config = dict(
    n_layer=10,
    d_model=128,
    n_head=2,
    n_kv_head=1,
    head_dim=64,
    d_mlp=256,
    vocab_size=1960,
    activation='swiglu',
    norm='rmsnorm',
    norm_place='pre',
    norm_eps=1e-06,
    positions='rope',
    rope_base=10000.0,
    rope_fraction=1.0,
    qk_norm=True,
    attn_scale=0.125,
    bias='qkv',
    tie_embeddings=True,
    parallel_block=True,
    init='uniform',
    init_std_qkv=0.0442,
    init_std_o=0.0,
    init_std_up=0.0442,
    init_std_down=0.0,
    optimizer='muon_variant',
    lr=0.012,
    lr_mult_o=2.0,
    lr_mult_down=1.5,
    lr_head=0.00771,
    warmup_steps=26,
    schedule='wsd',
    decay_fraction=1.0,
    decay_shape='linear',
    final_lr_fraction=0.0,
    batch_tokens=16384,
    seq_len=1024,
    doc_mask=True,
    train_tokens=144900000,
    steps=8844,
    dataset='wikipedia_en',
)
Each number is 128 + 24 x the weight over the matrix's rms, rounded and kept within 0 to 255. Layers, rows and columns count from 0. Numbers have three digits each.

# down: layer 6 MLP down (transposed), 256x128, rms 0.135, rows 76-110, columns 0-127
# gate: layer 6 MLP gate, 256x128, rms 0.194, rows 77-111, columns 0-127
# up: layer 6 MLP up, 256x128, rms 0.204, rows 77-111, columns 0-127
down76:124116144157134124100108114161183100134129119117143147099131153138131131104141101156115129135147114128186202116142153137147152090148142192155097132132114150143130110113090164155133137117141149139146178137125176130150094131134149116154088135189136151145120113147114131151135156136100160115179124119120137084123175156104132129122140133118156162122148113175153141152153148116128095120149
gate77:139146114136151135108141158144152127118133128138100099139148132064125103159176130152110139160122132128145112143096132119151142113154115137093083130079151153189150141141158147122094145129124144165144139129110128137099083121141150132118121117148116125100106109142104149132115108111118178162167110134100121139107123163171113147135114166113170085108131144153158072097136133131118098159125
up77:136109125089125165111152153122127077120130137109144130125140126099162093122145136106144141102137117128142138132117116118129073099142120096057136139129168120134132131157172141161122123094139114143152088118125089139118097132085144117158145126140086136122119104101132154121136118153126147096143066131139101102111120113127111150099139135078125118169163109139115114134168138147145190119120
down77:112188141106124109142110125142127103131115131128149146136084143110101133132114124101120098095131104111154175137105120151160168093093151151146114112174079099125107131117179113146141108128174173136116139101132142095140159145121157113080114116149125118106139148130122136147143175070130150147134126104152169114124133076109093128100153143180129135160082142144143136123128129125124161126128
gate78:159129142132111124133117117100115172123150164127126164070081105146131139134170126123123136133105123145134104157109124122103157152131178112095087124143118110138149140097139104101168148111149106149154108149168142102145102148110135164140186158121124124090112100163131118094101123111120153116128157137115094143141142102141125123074162135143131171115107130129126124171118089124147152128151
up78:101135153134113113145093141151130133143108148092137108125127156113129158133114122142140110147114165151141162135174146103144111143147096081110109160143154125142121168178141161151131137105135063117131129114154097159142132100127106153126150142125108137128117092102088149125128113137129107151092131127187172174170122133075155150143117118141102145076122190148138147145144121134145167123118
down78:148154130113088136153138128139185127138118107112145124095154126152141144148176110112103162140131139133133154131117097151125134140117126142151140121151113150120130104111152159141151132187136117112150123176084096095127133164118129155062119128154152126124110163125101118155131120097155084103136111161135124151109140149085084109090114118126138125171133125112118106150125141116104056117086
gate79:128174111111166105123094121093166143130128109071148107113143088094156112078130140125103143131100139101103114100107117133127199133121078144140135102142138141131118145118113120133114124134124139125149119115139149096157140114110115102136183141173090108120116178117094120134128157129147160155120152134145129125112148118149149164128134133126156152103130161110155127129138163140160130128094
up79:119090174090115138092141138154110137138147163160145129137110159165133115134182107183107110104159122157144111142121164159136098159147126157111109133089142136134130135144112125108113093161129138132109134150142116145124132094125110087126154152116123130119124134135065139117128141111098130134122115098099115171095099141114143093110132115114125128188129124122115173119108107112109164126146
down79:124162131137134123166106125087124092104128129090145143121141115140138107128123169168133116050116123131084164121131113114160138131133130088143098121111133153111127170149183111163099111107135113170137113073145088157146162119101120134171128114129126096133144125116105125143132132117137156130128135170104104110129140127119085142140112153133102173143116108159123121098136123148138129105116
gate80:154132093061143144140110114142135088168107105061069145131156116155104130096103078147121177136095129141102120165147119121121173104111161136106147136144139143087119161097102156151141105161162140084114151150110107135095142129118160132146159106134118176138129126144079103109151117112114118128093156111127147147099155149116172148110137168126120161150127149129118120100137125147143127122141
up80:088166095096129154125124145154106156160135131137132149159142153164143152124142121129127195136122144157121143157149132112131153144118157167124114056117152123141141138130084140106118121115140155104161123135145113133136141128124129123132112143129156145107151101166128127133098106121101130162138115107120106112130113104124172166120156122161156133146162144147114123104130137158156115109142
down80:158117122156120102125118086136129112128153109138120132127102119151113097126132105145129106160110139131120096164135112137131110117120129138126138147116094094120135129110161128119125142131094133161142114129127139090110091162120157145068109148120122139135114105153104121103123125090133112155141092156133175124118128113124127112141125141150151133110181100157125106135158070136098150152132
gate81:125119160144104128143108158172129122097133095140113133123154129089127116120141144137128102117127131189126150118135114106165090107123142142117158084114107109137159122150127145131133101145109152139116161146139156160138133122143095124156158107114189130102137124174073159130099096090167096141150148112104120138126150102118123106091130113176179137174135098139079107148105150158127144159155
up81:143134155123069153119084175162140140117160093124155153093107161116161141130129152137109132132127151093113127104135119109124116156137164121118133146138156136145117121142142111152123165113139140097167131117150181116159159118174159149142122093102139108149116144109106149138152123154122161148135107078129100136137110139173070148150138092175131122133135123151087152154126145147055119148117
down81:100110135115153142103073115116123105121116104158135117154178076112176117080152069154101131129109121146186168150087129108127144114120146108136110122135107100139110131133109164158124107126115130123126087088139125124151127146156113118133097132109102135137147141086103159145120129105156096151133144138132154166125119140151145119141112100155111113072100122072128105167140122139130079110127
gate82:167156156151127164103121120146110110080127115134160125161142130078123111132140152090154104150115132125151129105090111124112121119126122169146131153123143101153097103173110122129162115123118151122130110103134142116168159142125146138138164093093167126139151142139136143142126128126090090182116111150164107145115149133125090132174161125122147117157153158147134089120128109122110130086129
up82:158135126136126167136136104147099141117159144148123131122105179117118130115096125165117135131100126121119131128150148116121129162093145163176152114144114130172100137078104116122116135131146119137142117134124121109168121150147097132147144106150142125134139152106096118134108113126120156146122128150136142102153121126105162126145158151123115127113132166151150123140150133142091121164121
down82:138106148094118114120133138129118124135116142085130128120134150168151161076138160161126129119135130156126023121138153157125103150139146125103136133155146106130132143119093112122120125131120126123081131131160137152075105118112130146155127159147122076146135129108134125139129145134130139139123125118121126130112142128175132110105133117116078127109128138118099131139129107139123150110146
gate83:101090111123138120118133152167124116119121105128094139122150094124133138136143109132109170121115121134098159108107145148125162128117129157132122160104145120140125118155113097113122116154130109126115104122135135058132137119132093135134150113127108085123148086124177138105163098160114131153135072111140122158166104185094137150108130135150127140092102123166134122104172155133141129097097
up83:098110128128132157136144121152111101108106113167133089154151164138116122119120083146098120117125130147128130158170080121118095143140131139149156139151118162145119128167145140143087116149144104124103104112128103134125140184119145143106121133141096144133121133125124140144157140105146090115118096086131123120132115114124081100113138144174166120123138153127128127142139115187151122140138
down83:142094109144107134108150136148186118097137118130145177135096118142100094168138110139142122177099125088134150146150164120147117163079176129139146143108132118102122114089135091097151086121111137118113106153121124079104146144144129096050113126155116107125125142122149127102126117135157144161153141145121133144111101156092127138121140104110109161139109103136102141104133125164134138137113
gate84:137118155101145076138129106130155107144180120150093114145087148137093125092145162074163107166069089113148105118134182117126127140130102128112071172146105133095123136120129122122107158164098131087164093156113082152114113138120164099099119124177093116098166129081114123122117168123138120116131136149114123107117139117141118131106102155159137113076124133109161148138135168127158144124123
up84:121162141128148125114117159109134089124126165077137120124126152193127154081146108114151124099091115094145122145141093105156125100092103168096093134131112175150145143140128158109146135202153156141128168121134100136131126110104112137169136111157106134088138162139120141101136119129149137110129143076122165091155077149112115155113118117135096152124105126153132143146152070112185092065113
down84:174087151143133108161147119122132111132120111133121134167153121124114106096129129155133184091122107150161092143159126111137147085119140136097100107146146147102147073114140105150145054116152145109151118105121112152141133133166118126117119187147118115089101107090160129216122164101148122161153149070122150133100132125134103147164140103128136106097145147126132078125082094072130091128136
gate85:166134124134105101124128165149115124172134112171157129120160163089099159135153147153144127128127177139121111098114103087116158156126143118119130124108119107103121166094104165120094128112174136155088118167112179078166178124113168117127155131154171153107157118110119147122124125147144111108166089128085144149131107155131154119097138137109133138083103108146086130129135123175165107173128
up85:165124085149136104123111194174105102143141146130106095084104079150076155119101116164111077160129124117096078113090108104131114078096136119072123142130123123121065147131136128159131111114122109142142116139133125143149136137100137131160160118135137083189132127133120102146135107128136106167155089115088139087166103124137143142097115099120166153172183148129147118124114140166074104130094
down85:057139129141105085128124135160111108096138108133132151086162131147132153127125138140130095137160101118112172068069130130120104115163183153153131070157125130165101135139106103144168167143122110137156136076118145132100097119088123143164130169068107118118107105113093109191157127166108159120135108098160136106107124143113109119147129143123123101152167108158138103125110112131157118129152
gate86:155161107147123146135099116131110087145134130134129104119137110123170116140177128122164110147155160135110109138124128155098104123123098122136104098068162135138120113115179116086186120126140070096119118190108122116126160100143129139112110172106142157150127104123112145116126137141150130099143125137144132172162088108105113097134091141116143134134144089085114118113117108129135092173086
up86:083118126085124129175123130136124143082137101112157119134129125081132107108102127144154102111116115093099140134131112121099097097130161130127146149110155161150139119116138107122113116097093157129101137200142118159101153128169115141140149107055121101157159140133108144093099191135167146153121132123109156155149155180160143117099105158147166134142148074082107105127125069108100134149118
down86:142103109130148107154157180108129146180145163130120125102149141187128133103114094161127143112115106100115192109106147106118181128126106130150153155103150149112135099152163194177145116129146166076109074126119131102143126152100122100098148133150109112106132166117135102129113103128131149091153140141118166106124172113106123113076133124146127109130155143135180105172103124150134126104131
gate87:127115126132126123131169108129133156147170147142099113111165115104149132141113155124185134138125131148128156130140145169179145173158110082124151175136128155127090134143093131161118105115139155148168130127137136124152078142090108118126134152080103111103138125183118144119124085081107126159174159143171107129112118133169148154159119147123078141116144163152122123101103141148131146135145
up87:163159131112168137092082119086151142095129133133157153131121164095133109120127153080129122118176133134134155137105128118140170129123107146130086132119107131067119112122088147139148140115128121143115097110152106124158184083162150114125116175097159115139148106075129122159096120135109125142095114144118099100140089104065100097069152096106156162126125139144164142117102095116130140106095
down87:102152118133136128177136100119168142125111115109123081114116121132137168094109189191114078123172127104141090115117124125114110114111135127122106111125122166117124111128115099190177139152146144183127116130085108073165150145115131155107158157153102124161157137127151180124096124142127163129142148122139139156158129138128120166154107130175072128091153179137127139118137105122108132118116
gate88:136089125109102122138148127105084120107162123158146124112165175138167161103139132116130101136102151150165103168119088168106114130152120113118105145135175102113115107114120140159111133109105114114118131125146134081106170126126125120140151120146118118120135138123115144099109158151112163123139104137118073147115166120144125104134125145150132144147146134118070160189140138153145099165135
up88:122075100076141159139135124146169126113142119102105124142154108166112155140132129164155134121126088159088145129119126120131149113141110132122118123127092149129093133154105201128132135125094100152126114135138166127093112129135141148128119155124138160185116122122120097120161143148128136167141154137096161144145126123147158128158110157112112106117112108111134118133139099092166124128146
down88:125148107122142104141138155161145153109158104122150131153197167120165145126104093075090117145160122096139085112123126123133120100129117128121133127130110130180111135106169132089130088154158142080106096159143115156153135092125098118118167115117106116151151111139147123105113144120116114145116160101125109130150139112140151125130176108113127102119150124110149122113116152160112142116113
gate89:166171146129098180098131089155130104149121143148123115136142069134116118138106123178140133105124150098120144083130155114157113105141107148140134170143117129104103090137135093135160172103163090178102157089142084153159117123130134128143133141129177138092131099167089135122117136145115111092137138121152091109108166129154140161130168119104152120155136131142143137130089126124116153151097
up89:098102128085147122149125130091149151123125121134117124110120166139130160167143109095127115125144098143117118126118148106115145140080103138157155102128134170131086138071102149135137110137109130107082136136111114146101152143167135124136117109177151110155127173147141157126146127081135101153127126145116137130102132154130095112118175137121149133073183138154135172148136133109113124149106
down89:163127138077109158138108159145157136108113132144168171145111139098116108118124131116153124106145152138142121104099135120111091143110127125119149143168135145147136136142108110126164115167146075158134119133156132138166128127094100106107126141116075112159113146098137121135129133148111125136142168119134094094090173127139118145154077156127098112143141159148161147113066123117156101119121
gate90:132108149138143115137123113110154148151147111112135125122135126132133114097122133103132119127140153153156162092118121113131132145144149141152150165072077169105136189137140080102125162161107130167120142146193144099162149114091151139125135145145098125104131073136165126174125165121129120079138093137140141111156151141149100123077155127105098097112146157173120158122118133119120144136110
up90:084125089112145089123131155152156096150129136126160129093117093089101162138106082122113115134098095100140126131122120133120124121126135193150101133131092151113163106152120145117142137142107131107163152102141098136166156170148106082155105165101169090133146101138135133155091091116113143091131172093137084139104140150122125121139102139113124170119126161127141143101114115112103121153168
down90:092071119106108143122126143144159118095150069107096147137159139147147114134123114120165135166111154151157137091133073155125103097161115110127127106122148122155108124108159173102109142163113134152124177122116150130120102162144164138088112113153143145090136067133127142176134129146135122120110134094118101165139102134137163124174113140156150143114133071115106093111118147115105091090131
gate91:136127126160074115160140091117137090142128103111178115106109111116127154144137160153056135169175136129179155126139118121130098132145141138118122150132118138119134102077159133157140098154122117143063128136066133163106142163150136094101107152116131160126126117129188127129147122118149145124119128175155182118088074106117132156131143118127165139141123137124101130108117106110091093140143
up91:108155151102134134119119157121143128158100103114137148106124109140145126150139142109113191107087133108156151072148128121161132127144138176149127144142156121070092134114152153145130121127127113105122121150157151114111132099098096121083112167143118118143149119114107147124116149161124134163121159125168130151158072157176095105141162153132160133121120118136120116157141120124141152128125
down91:109135114131140136197114131072129101145153084156140118134143150153152130128163105116114111090145152157132094151134136098127119094131124092119132156110127067123123122107173121109140133131125108074111151119145102145108150105127116126106106131166153144183102144132128139083171142157128104129157112133165166101111140137110128126130101164080130128152172136138149138166120086127157142119118
gate92:155131122134157150136077092124129141134123102139142148123113053104150130110126122164144116106146120138125145151127092127165138121164157115104151105152135107147147150147160115140117113133130090094096160131106154174093178105164153110165130146135160141116130145116129132127161165139125129128139102147110131160082120134134100150076124120134128170192175151111109147137158087130160134144123
up92:121152104138140104148152148122082166173141115120127080115109154120124134133104144114173127127116102164088102132133165149105124113111143095147156104124149172120117093134153146150152143131160099091131125152154111090117120118128115103108116142163133145101155165064147111097098132115128121115070104052088141147186113155111180087125139158113138133142141125151112179096134131143139142142134
down92:135133182143153148112157153161122138152157137081135128149110127161122114148073123113098152111150113088082146141125141110118139146122157107090143130142118174096124152090147114112141138112108130129113128204094166115119116144133110097075128108109108142102146180151094177145083166134142159150147115133157167100163134132132135090123137120125165141125142113129151103164106117095133150096096
gate93:107136161146124119095127125131154117156099108070115148137155135114100158151141107092085122169136102120113117117122121124146128121111111171161103157118148116113159098156109080135136125163109125150130136200119155124168129136115126113128144149111150118091150096098145133170154160117123165144147137129143084157121136103124111156166099077164126129108160126122118103134137095077121165115141
up93:103137126165150115123155124112137114117084084128134139119128150122133161121139133097095101165114128131109080130147177128084117139111142136128119150125152151105130164142135153144142107092146145165139134164110141144131099118063132101139107054128131144133136120154103144136198149158126154122145122129122124139116161134088152146143096115135128106063107074114171108079155101141128089098108
down93:149120144157076140130133110101138128093118136166124136141140116162150128147132144115088076116145148160138094156171140151127143129132110116127119096148111151144144116085141115172139118130145119101122147141145157124123162144169086167146114086109133110122150101134097146084169142100142138081127101150124138144160095148109184172130116151180143107133112144148112177140145115124118103114093
gate94:177131127106138121168130125133156132134149124112079116061069128110128131126096119156127118076161136095101146100160131141133145135152099129179096145099116174124145113125137136161155159102099154142134112133147135167156102106134126119132102112123165148118144097100147131143128111133106081101153095093140097098128146154155130070134167132151122120140153130123139097147146134156130129141145
up94:097152102090135157111142160113138128179154110137149105145122098129129083088104150146134125138132111142157114151073133111147169145128143149140167134143108186145153140169132174113121094154088166141118157153121127123145057167130170117149134159162116118148154146111094162142156163131102117115123115125150143114113103127167135133091145152132130135126111156157102144135123140132142149129086
down94:105107147133124138096161164194129139100115102102074169108098124160167132148135096051106130104132151125152147154177130166153093125117119147121156133137103116124074116134122092111120116059083154100114128123125145174141151122119143135123161100120139161103121110166125108084105140111131148141102146127159125137129128187096098112089145131174106100154133124124187126133102121051134134114138
gate95:185152157124159136150150134163108156130162122188125110152142142119094136137154105111123173190110175115129138113115143165110095146166124159127179119148176168150136141136132119156142120122106145110138116183117134086152163118144128112121133141120142155170120089148131133137111127082145132100124174137104111151089133085106110142140141154116110099157111147115097167149099153107131100123152
up95:121138127121165121161117153099152152092159120149147103113137116117138124130124113122114129115110134124118137161103131172148175158176096140085123156153169112154106115112071108149166156120131134101093116128154120093135121133133141124130126106143113121153155115133096112121146082138110132091119107127108138135096110135137098117088113130085099112106159171145109168124104171149144105139091
down95:153106149126108124133124164073198109114115135194150140124129089108139099145111118142108126122092136124113140111131113155122103162095116139154134123114167088117114120149159145131124103099107142098138149148144126139143161079130101114128171120102162142190152097129177104116144094112175114149136149115130134133138114156145125118102085106142087115156141136131099111151134131140135091124063
gate96:103111118155179149135102063102125142132142114106113118114126099096145119086133110164124151134090149127125125125128150108127112172140090140154138123154160195120130132147135142105162111106142102112143120115167132086119102156145135161120132121122165114079134157107082131136165140106103115117130129123142128086152121089117138171116116103065117149105131112122148150129134103112123158082071
up96:115139143102168103109121105136142115104119094132135140118166100149043135163139086126107109161091133118130131157156100109131140109164083168081056114144129143114110158119114107136103147141143136127130148126116125141132086073122157162133117152087141160131150146123122154127113152102084134096147083169082165119100173106114137094158135117133134119159124133142132103138133129119127161138121
down96:101120138166143121109170172156114105089122140105145141152115099124180112082165134159100173113197126139112099115119121116102154113126167171167126150137098106086117129124122126095115120143138138125176092069109086117124149176129121138131124100163101103133115124098158147130127076135116121129132116144158115172152165121140159169127164143119105125108123090109157180136111119160123105145156
gate97:117140118122124117080148089123127153119139141126121143143151166117118140139149118129155168147101109107117136134139123130140157157102133148118140102090124131120141138143106129142135118124151109118081065135141105142116140162134131139126121144133184104129135144160129165131103135174138146113087125169118141144159114134121139169114118120158109114143156099140124080092151133150185129184113
up97:133138144108103137151123137105136098136113145167124099099114121152122122118106117095155088133145107122117155110117144104110095080126105141101113136141118095138130116094148100155130087142119109150145118148151113123183103142077152118140138156127120149160124119119168147126127102105113120120137117139108155129124149163086162112151153156145132110133112103146147102146108130154152130135147
down97:127149104140139147141113108138120128124110115102120127093084134106122117128124122148129094092121142139160194144149143114144162159156133120173156105146126136161110085142103150128094152133131147133136146113101161125092109123126143109140101138155124144127154135112095119126149144132131118131144133143087129132098122114157092146121100157139130163154108127105129126102163157138097120085107
gate98:167118144134096130164156121092112157126100138107118088166098136122107153138153107151177110110096141116136173107108112094158137124115100141101121154134067107117115123136131099095109119153109124147142120095139121153058160136095108158130134151101124142066135113131127154137159108145134093103103123141135124190131101095092106129125093117143117123106122148144147100124138089136119109086120
up98:134169112121155123148145118163139134106099141139131105123137150108088147154142119115178114144177151158126111169133178103136127116123134138104131137099124106121133104116134133143092119086130146133124142144145126116098121095130080154116151165160152157150129146138115179126068130188138150074125123147154128154120155147122122149149104108182125147110106115112140144129088083178128166116134
down98:111129108117112153128112182117154131127162104096186122109113117191171122124108126138115107135175153129091190100170136140155118105126170092138140115148100121096102145162113095122124159108083163132172118178162127127103135151135125152126144150136130159113130149129133110126153111103131138176150105127131131127159159150108151091108165126125144093104131163111115110091088144117116098135154
gate99:133117093145125117139119173112133094123107133089142106128155115115096157138117180116161132141113129146120180125119118048097120092154147141132143140133119123108099125129134132119104172119130103107147120110102164113087167123096107119114091096139155123120160126135128102114176110139178124134135112114159160155098121143094131117138107145139130126147099148110119098127113129107135114109126
up99:129120123153170165108144148084127121139087132149108142115165132139102168128122164134117138125109149132149135116119111079164113139156127134142097129143128135122123110136139155105139154128159123094155138130086168150149125170150144113134144138134155137153166102153097170131131140150154158102132155123109141127084121182154158165133120097136134092179128174109151155105109102126185128181148
down99:181128112138136098124142147156145120090136080149145133109153110149122142075137140129109156130172138129116137144167151149134120127135159151099144125135098094082136149146073173089137180112116117125124059130143086158115145125077107109116126109115151139148111197132141142137111111120150107108147165159178158142123098132086124094178125133088141105132150154149086123103135143121141130130099
gate100:163090111112115146115129130113143175122143079123149179135153116102109119130074083128133130099162154139150136133109118162143158175121109087116106149081115101175141102114135157145162143185101146132153111103125122098144115114182159152137101145078157112134125134107154152127090084143098101122117142160148138096098152124135118140156135122120132128138108100141142099141102141169112167134132
up100:159090142164128122141096109140137160132126123142124119171146109146150086142112121129112141099126149162149131129176149115116150100132139123142140136140152147130166171144133073137144108138131105143161136161124109132184131098091117134104146149175142124138127138136106120117148180159145124096112106143150151123120134127112140104085088154113118154150138129093137147129125111140095149164123
down100:131130135134159098110093106140132109095141123107101118110151091152139112085104114159137120151092188148083160117082115102134135146113153094123137150111122111135114115095141111077121128105148109158109129165101106145118149116112157137123102139171131133138147112123128162097159158107116147157140118131149112102142134090116109069084136128129143141087162126144131120158129172131131099126156
gate101:141150128136169106170089110115136116099102145104154114148120120100156153123104111137112125174136115159136133149140092121134149137119139156141114154079105124158157106130085128159114126096133128157125176113153134126126149129145156130111124143112171114093142110160147121121107120124138113152133140099167134143108128124088111095177116146132131161138117105141119198100058108082131138118093
up101:149144137118120126127115106105159111122085129121068169112163137128116122169147099151152154102086075089152124115123117127130123146148149168133127132106149112172149155152115118133146136120132145129172117140093116135070107136173100133134152166114111126130118089145088171114123139151073163158128145108128124108160116123165129112148108157112119128180161122121146163162106112152124120095163
down101:133186111116188127115141127123167143120139165127114124150086134126147141128114129152136147130160150090123103127123118146094133136157112117101112115126126151093140109103098170145116114143127162109105095198145128201168111145110139155134120177127102100144141126139190111119136135137168097143127113089137077166114119115073136161111092123132122135116125117142134149108135141124113181148165
gate102:142169112102142134115145133097113121133130170136130159085159110095140136172093145104119099114126143137122138107132164119134146124111103147117108132132086146149116094126115126092160124171130095125123069111122121072108093103131112089146135140097116092092108136112111110139152166107141126144162114114115156150147127105186118126171135135091135109096143123131098127125168096089102093110126
up102:133143117159122158138098194139191155146131134132086145130134129155111103145158109134149156162141137137078127116067151136102095115131159076110145065098135079128121107104113087125096157132075062108126115161096101121149079128135120166132150107178137106102147131154143127117150115151106128147088189119123162147123098146129158134114152167109113143127143129139129122057099142135160139117105
down102:173091110132117137118171099163136129142141125129133107124125111174125141137123123143138143169139157114144128123067175138140111140147156089115143123100108102112107094106135134100151164109122109115139147158116149157112146136142085147161146112105124118151147111123139096124105119137132150171160114124174148115140127116101119109136176091118142139083103120167108137106080149160152145161123
gate103:167110104128122088121157127115122121162159106124107164051144081099121131112135127137099112139134138103119116128093103177175129106118129153104095108093085131132118133157130155142124129136149146159176136155109084145174117124071147129187094114106132160089124139128126099123118161121115113163106123125148110083175105139101099125140110105130105151145124106113102100149144102124121140171064
up103:144122097143114087115139136116169096129159152094079109094133089132145116141134122108086101159125145150122139102116126116136132108119180120167120085104102117149098141097102124153156125106095176174173153093148144173107138160095094136139115152137071153102168065099117141157179150174148144117083147104107092093128110116145137133100092166090127127098091135094132147107113134121128145151128
down103:135158133145105157164075138115129156182151119161136107109152150134133130138151183104137159137103130122149146115155086079129151114098131143138140156141091110106109129131122115160176149132130145101100186137119118166119115126141112133139141126128156125142124169155112115154103154143112137101079107160131098187139111116097171111089120130098141140171124162071183124125113106122138114118154
gate104:121145108167119092133070113123080132152074100125121122122137080120151137143124133139123114121120142121135113107125114159125177137170132160101139128102121114119116199101132107160123125134175097091177119144123137093132105155163131151065116180136154172134133100148109096135106143091141125132099153092125121152105157097114124094135089116143127107110124132107132156114133092145156129067155
up104:119185111184120139133110117112145171126152094079144089105091116117141130119141077095145101144125146131108139188092112163151131102130112163103136131151140109140123128115133114121104087165142139072158125101092154146153180172119146128126146134087142180124181159173150097117108134123131170132092164123091168134101140101118154143120099082126091074151113123128133107152148111143114128124146
down104:175158146157128107119106159118157105118169088160162132107116098147111100097111172137125155117088085176092172093118079159154094145126118132131100164114111120128125129094111150113126122108100125055113117183105116125165067140143107104131112086091172126149142132112144125124142108122131163126097119109131108144091131136130137112141123152169130120080129133080101144138135175147155165151120
gate105:089120115131157158115139093149155119129102158116144101121164129114106100103115110135086081126134141089114082113112124123112110134146080119119118148098116162171132130111143158100138119141104123138125065160151129148142100131141138112142094112147077094113126133165134099121182123094159157143176097140119129129139107136120118174117133173126110117138166106158121143137140107135086101120156
up105:085093202147162126158104109136106133147134127123157120148093164166107159132133145136139143123111142090182083136136138137075150137135131129113123120150135117137125124126143111112140082153144092115130111126131134121128124132154122147128131134122155132144172141104136110109140129123162092140115098130124125102069168125121154104117139169103102141143131174149157153196164170151139114079113
down105:144116091117131104150127142112178139115116159123146158140111103079161083137171134154139094106135141130137115103122128116128126103122136146133136122129117103121086149125101106100129114133099105079141142150151127144124152168163120191150091154099112128127100175120163130156127132167133123104115113130119167125140133139108110164144126128117099145128128103139119185120099135135119114137115
gate106:119130091126131099133099141132137124154096142066131160156116113125159122153127149162131100101138123117117128138121153112069145150120123123120113141116161096082126120168123108121123109164139122126165082129155114088155095099140112100127128058106141156097101101112082128169109157118155097097147150114090144126107097147112153066081166128136129148137118097122111101122108130152144119156152
up106:095108170148132141167146110156132152094102169142120145132160123108087110136117159139163168188171117107142174137155129138126127127140097130148129098099135113145164127141136098130143116077182126116152147102154100119078124088106115105091120139178122106120110103144131120074179144143128146140106135122117064139092181135090108127116115151105153089118103140065141072130141146124123127125139
down106:107098141143177102131144139124120124131087147162151092161183108149120075180141132144111127130111128146121139158099078109102112100103146112104140119150148178092137133157130155133140103099083107142095150150125137098134132114126112124119108157145075151126132156102161116125141105135141119131120122090100104164121163146121119111153139123181104121086157072131162102142131123128140095113167
gate107:141158150099119114119156151135147081115143157159128127108106103108126112153114136144124133090152169119135110160107131117132132115127115089112135079082105111126092174115114152137086152107101135129139137140161107172126098132150101141116124078161138123089110125120098136130086142120140123122141116118127161122159152140105150134100142139170121121133155095115122087098087119162110149111147
up107:170204105112133109113076144159164137101121163125129112132138153135149137130117105170141161124140142095130179160150093141130147083116122099108123095127140127090123137132152172114128090125142052101090108145130127132079107091156153155134107116132103089116109136136160096119121135144166145129134121101162160111132127142129106161120110136103130113121171104164123105107130119115131120109146
down107:107104123128146122089119110093089101134114099135143162130090135108126075106132091164116111132117105149092117132084151094098130118092143098141129124093122107128129164123144095140070098107098135097155164141097123155104145114120132113115119132143155148144158155213145132081142099090153104132137128124155138117141120166144157113178179183161141161100140137135114126145154109150078093137151
gate108:157140158101151147116118120105141133121134155123111096154122126135118105123130113114144151129141144162114157163100121127151145149138109123147141096196170164160101150195131184108089192115144108133131092137078112151134150106128143103142155129104172132102171153132142093124136111090147114150113093135190130100153143175117103149102115110172093114104101120138124110153130135119117111158132
up108:145097155148092164154130139119143118127148149119139125131062170176099124118110153109130144102119104162096138101139090163148138115111114106092095085142128142155118120168108154129110104146082085128132126144094077143098096152140148138130120105085125130112109133124153126104104133111157157096129135120153142143138078201125091102084070131109109159122116144124131147128187143085132143168159
down108:144147130127077097111128141109095158122133142145149057111111102177097128158106119130099179115105166084137172101119142136118143117112110132125197130109101124158128122153138153123120144102115126114129127124140126103140126145142138117173121175131100104112141121086098113106166148115060137119153095142144173161130116098143127087107154100129104142151142135100136121169177126090176089127123
gate109:117161096142098167093092177105157131133132163124136145144132099109113101146107131141145143149158142110161138130106108167103171168132149129109124158147120089148154169112144089140108100138126131087122132094092133132140106140138132119119093107118133127047092139152100134141137130099158121071154169122138119136106080140145191114172125147150131113106122152147105121101118145166108187138118
up109:116149091121082151124120168102123125134148165128110126072136125125113068172170155141140171125100131090086126110145122151105093131097146143096095097115122108115121139075106164114126137119148129135145078128157125148144163142107164096151134096102134109088120112187135125118115112140123134171097137192168135127126154127130138117173113137183129104121116118106111107120140119168119153131115
down109:155128147110119125161127097154116132147126141126110107160107148141109108128157154195130103123119133119137134127099107091170131137121162133174150138088082142122151136173107112117137156105143173149118125112141157081113152135112081112108122095162145117109133180147157149105133091093150136119137122100167123105081137115092137109141126161132103086154147116116145098172153103165106151123134
gate110:091157101093146129159111134070121142131163143132110068101150153122162136096134152122084140152124115139150116198140136091118135134109183155158133101075121117135122150137128121169156117077111175136184123102093159130140161106093094133164118077142127111139115121108141121099186147148117110113123134089141098131140123131119109158120114140139158130146160107115100128123139167132146121151148
up110:133172168123094129134108132119086160127087115116111114107128112140116177101145112124107110150135187143169145143142137152135151111095119158105137137162118073157126183109163084099144138123133097131124151139151135100134144100097133140164094115092150067159139099160182130139173154132084128124158125090120145136096163129124111116123133128135104117148127167123141107062142132123123158148115
down110:181102121111147165125162157117142120112154089134091157105100146114133137113134109088066092116156113152118088092136163118087133115150109088142078109108106144129154086128102130126156152126121125094086098128129137121136105103126139103105131131118146155101132095144132199152097125130152127166119136150135102140118146162149134156130113152097133104140099119107111127166110113109112177089151
gate111:127135109100164139151109175093144104107120093174085125136137139144154117136108121109108133130136112130145110135122099130124075101126152147127086136089101129174118134086163131142164106126140099107105142111133082105143141148121152150149140131122125125129125158142149077140119116108128107131071074115129143113112125116108142077095136125144111159091137106135177147120147110143154133138128
up111:103103109167080131096154132126117125153116109101131126122101164110117121132144153149094103161116112117152144155140126112138115152121149114176166140107152180140139168143153140179140104117120111157134153109145125125124138121123115133127144100138159147142118122101155125141120123153123137128155082080133153161147100160147097112103127133131135102116157113097102133110152132095102105138171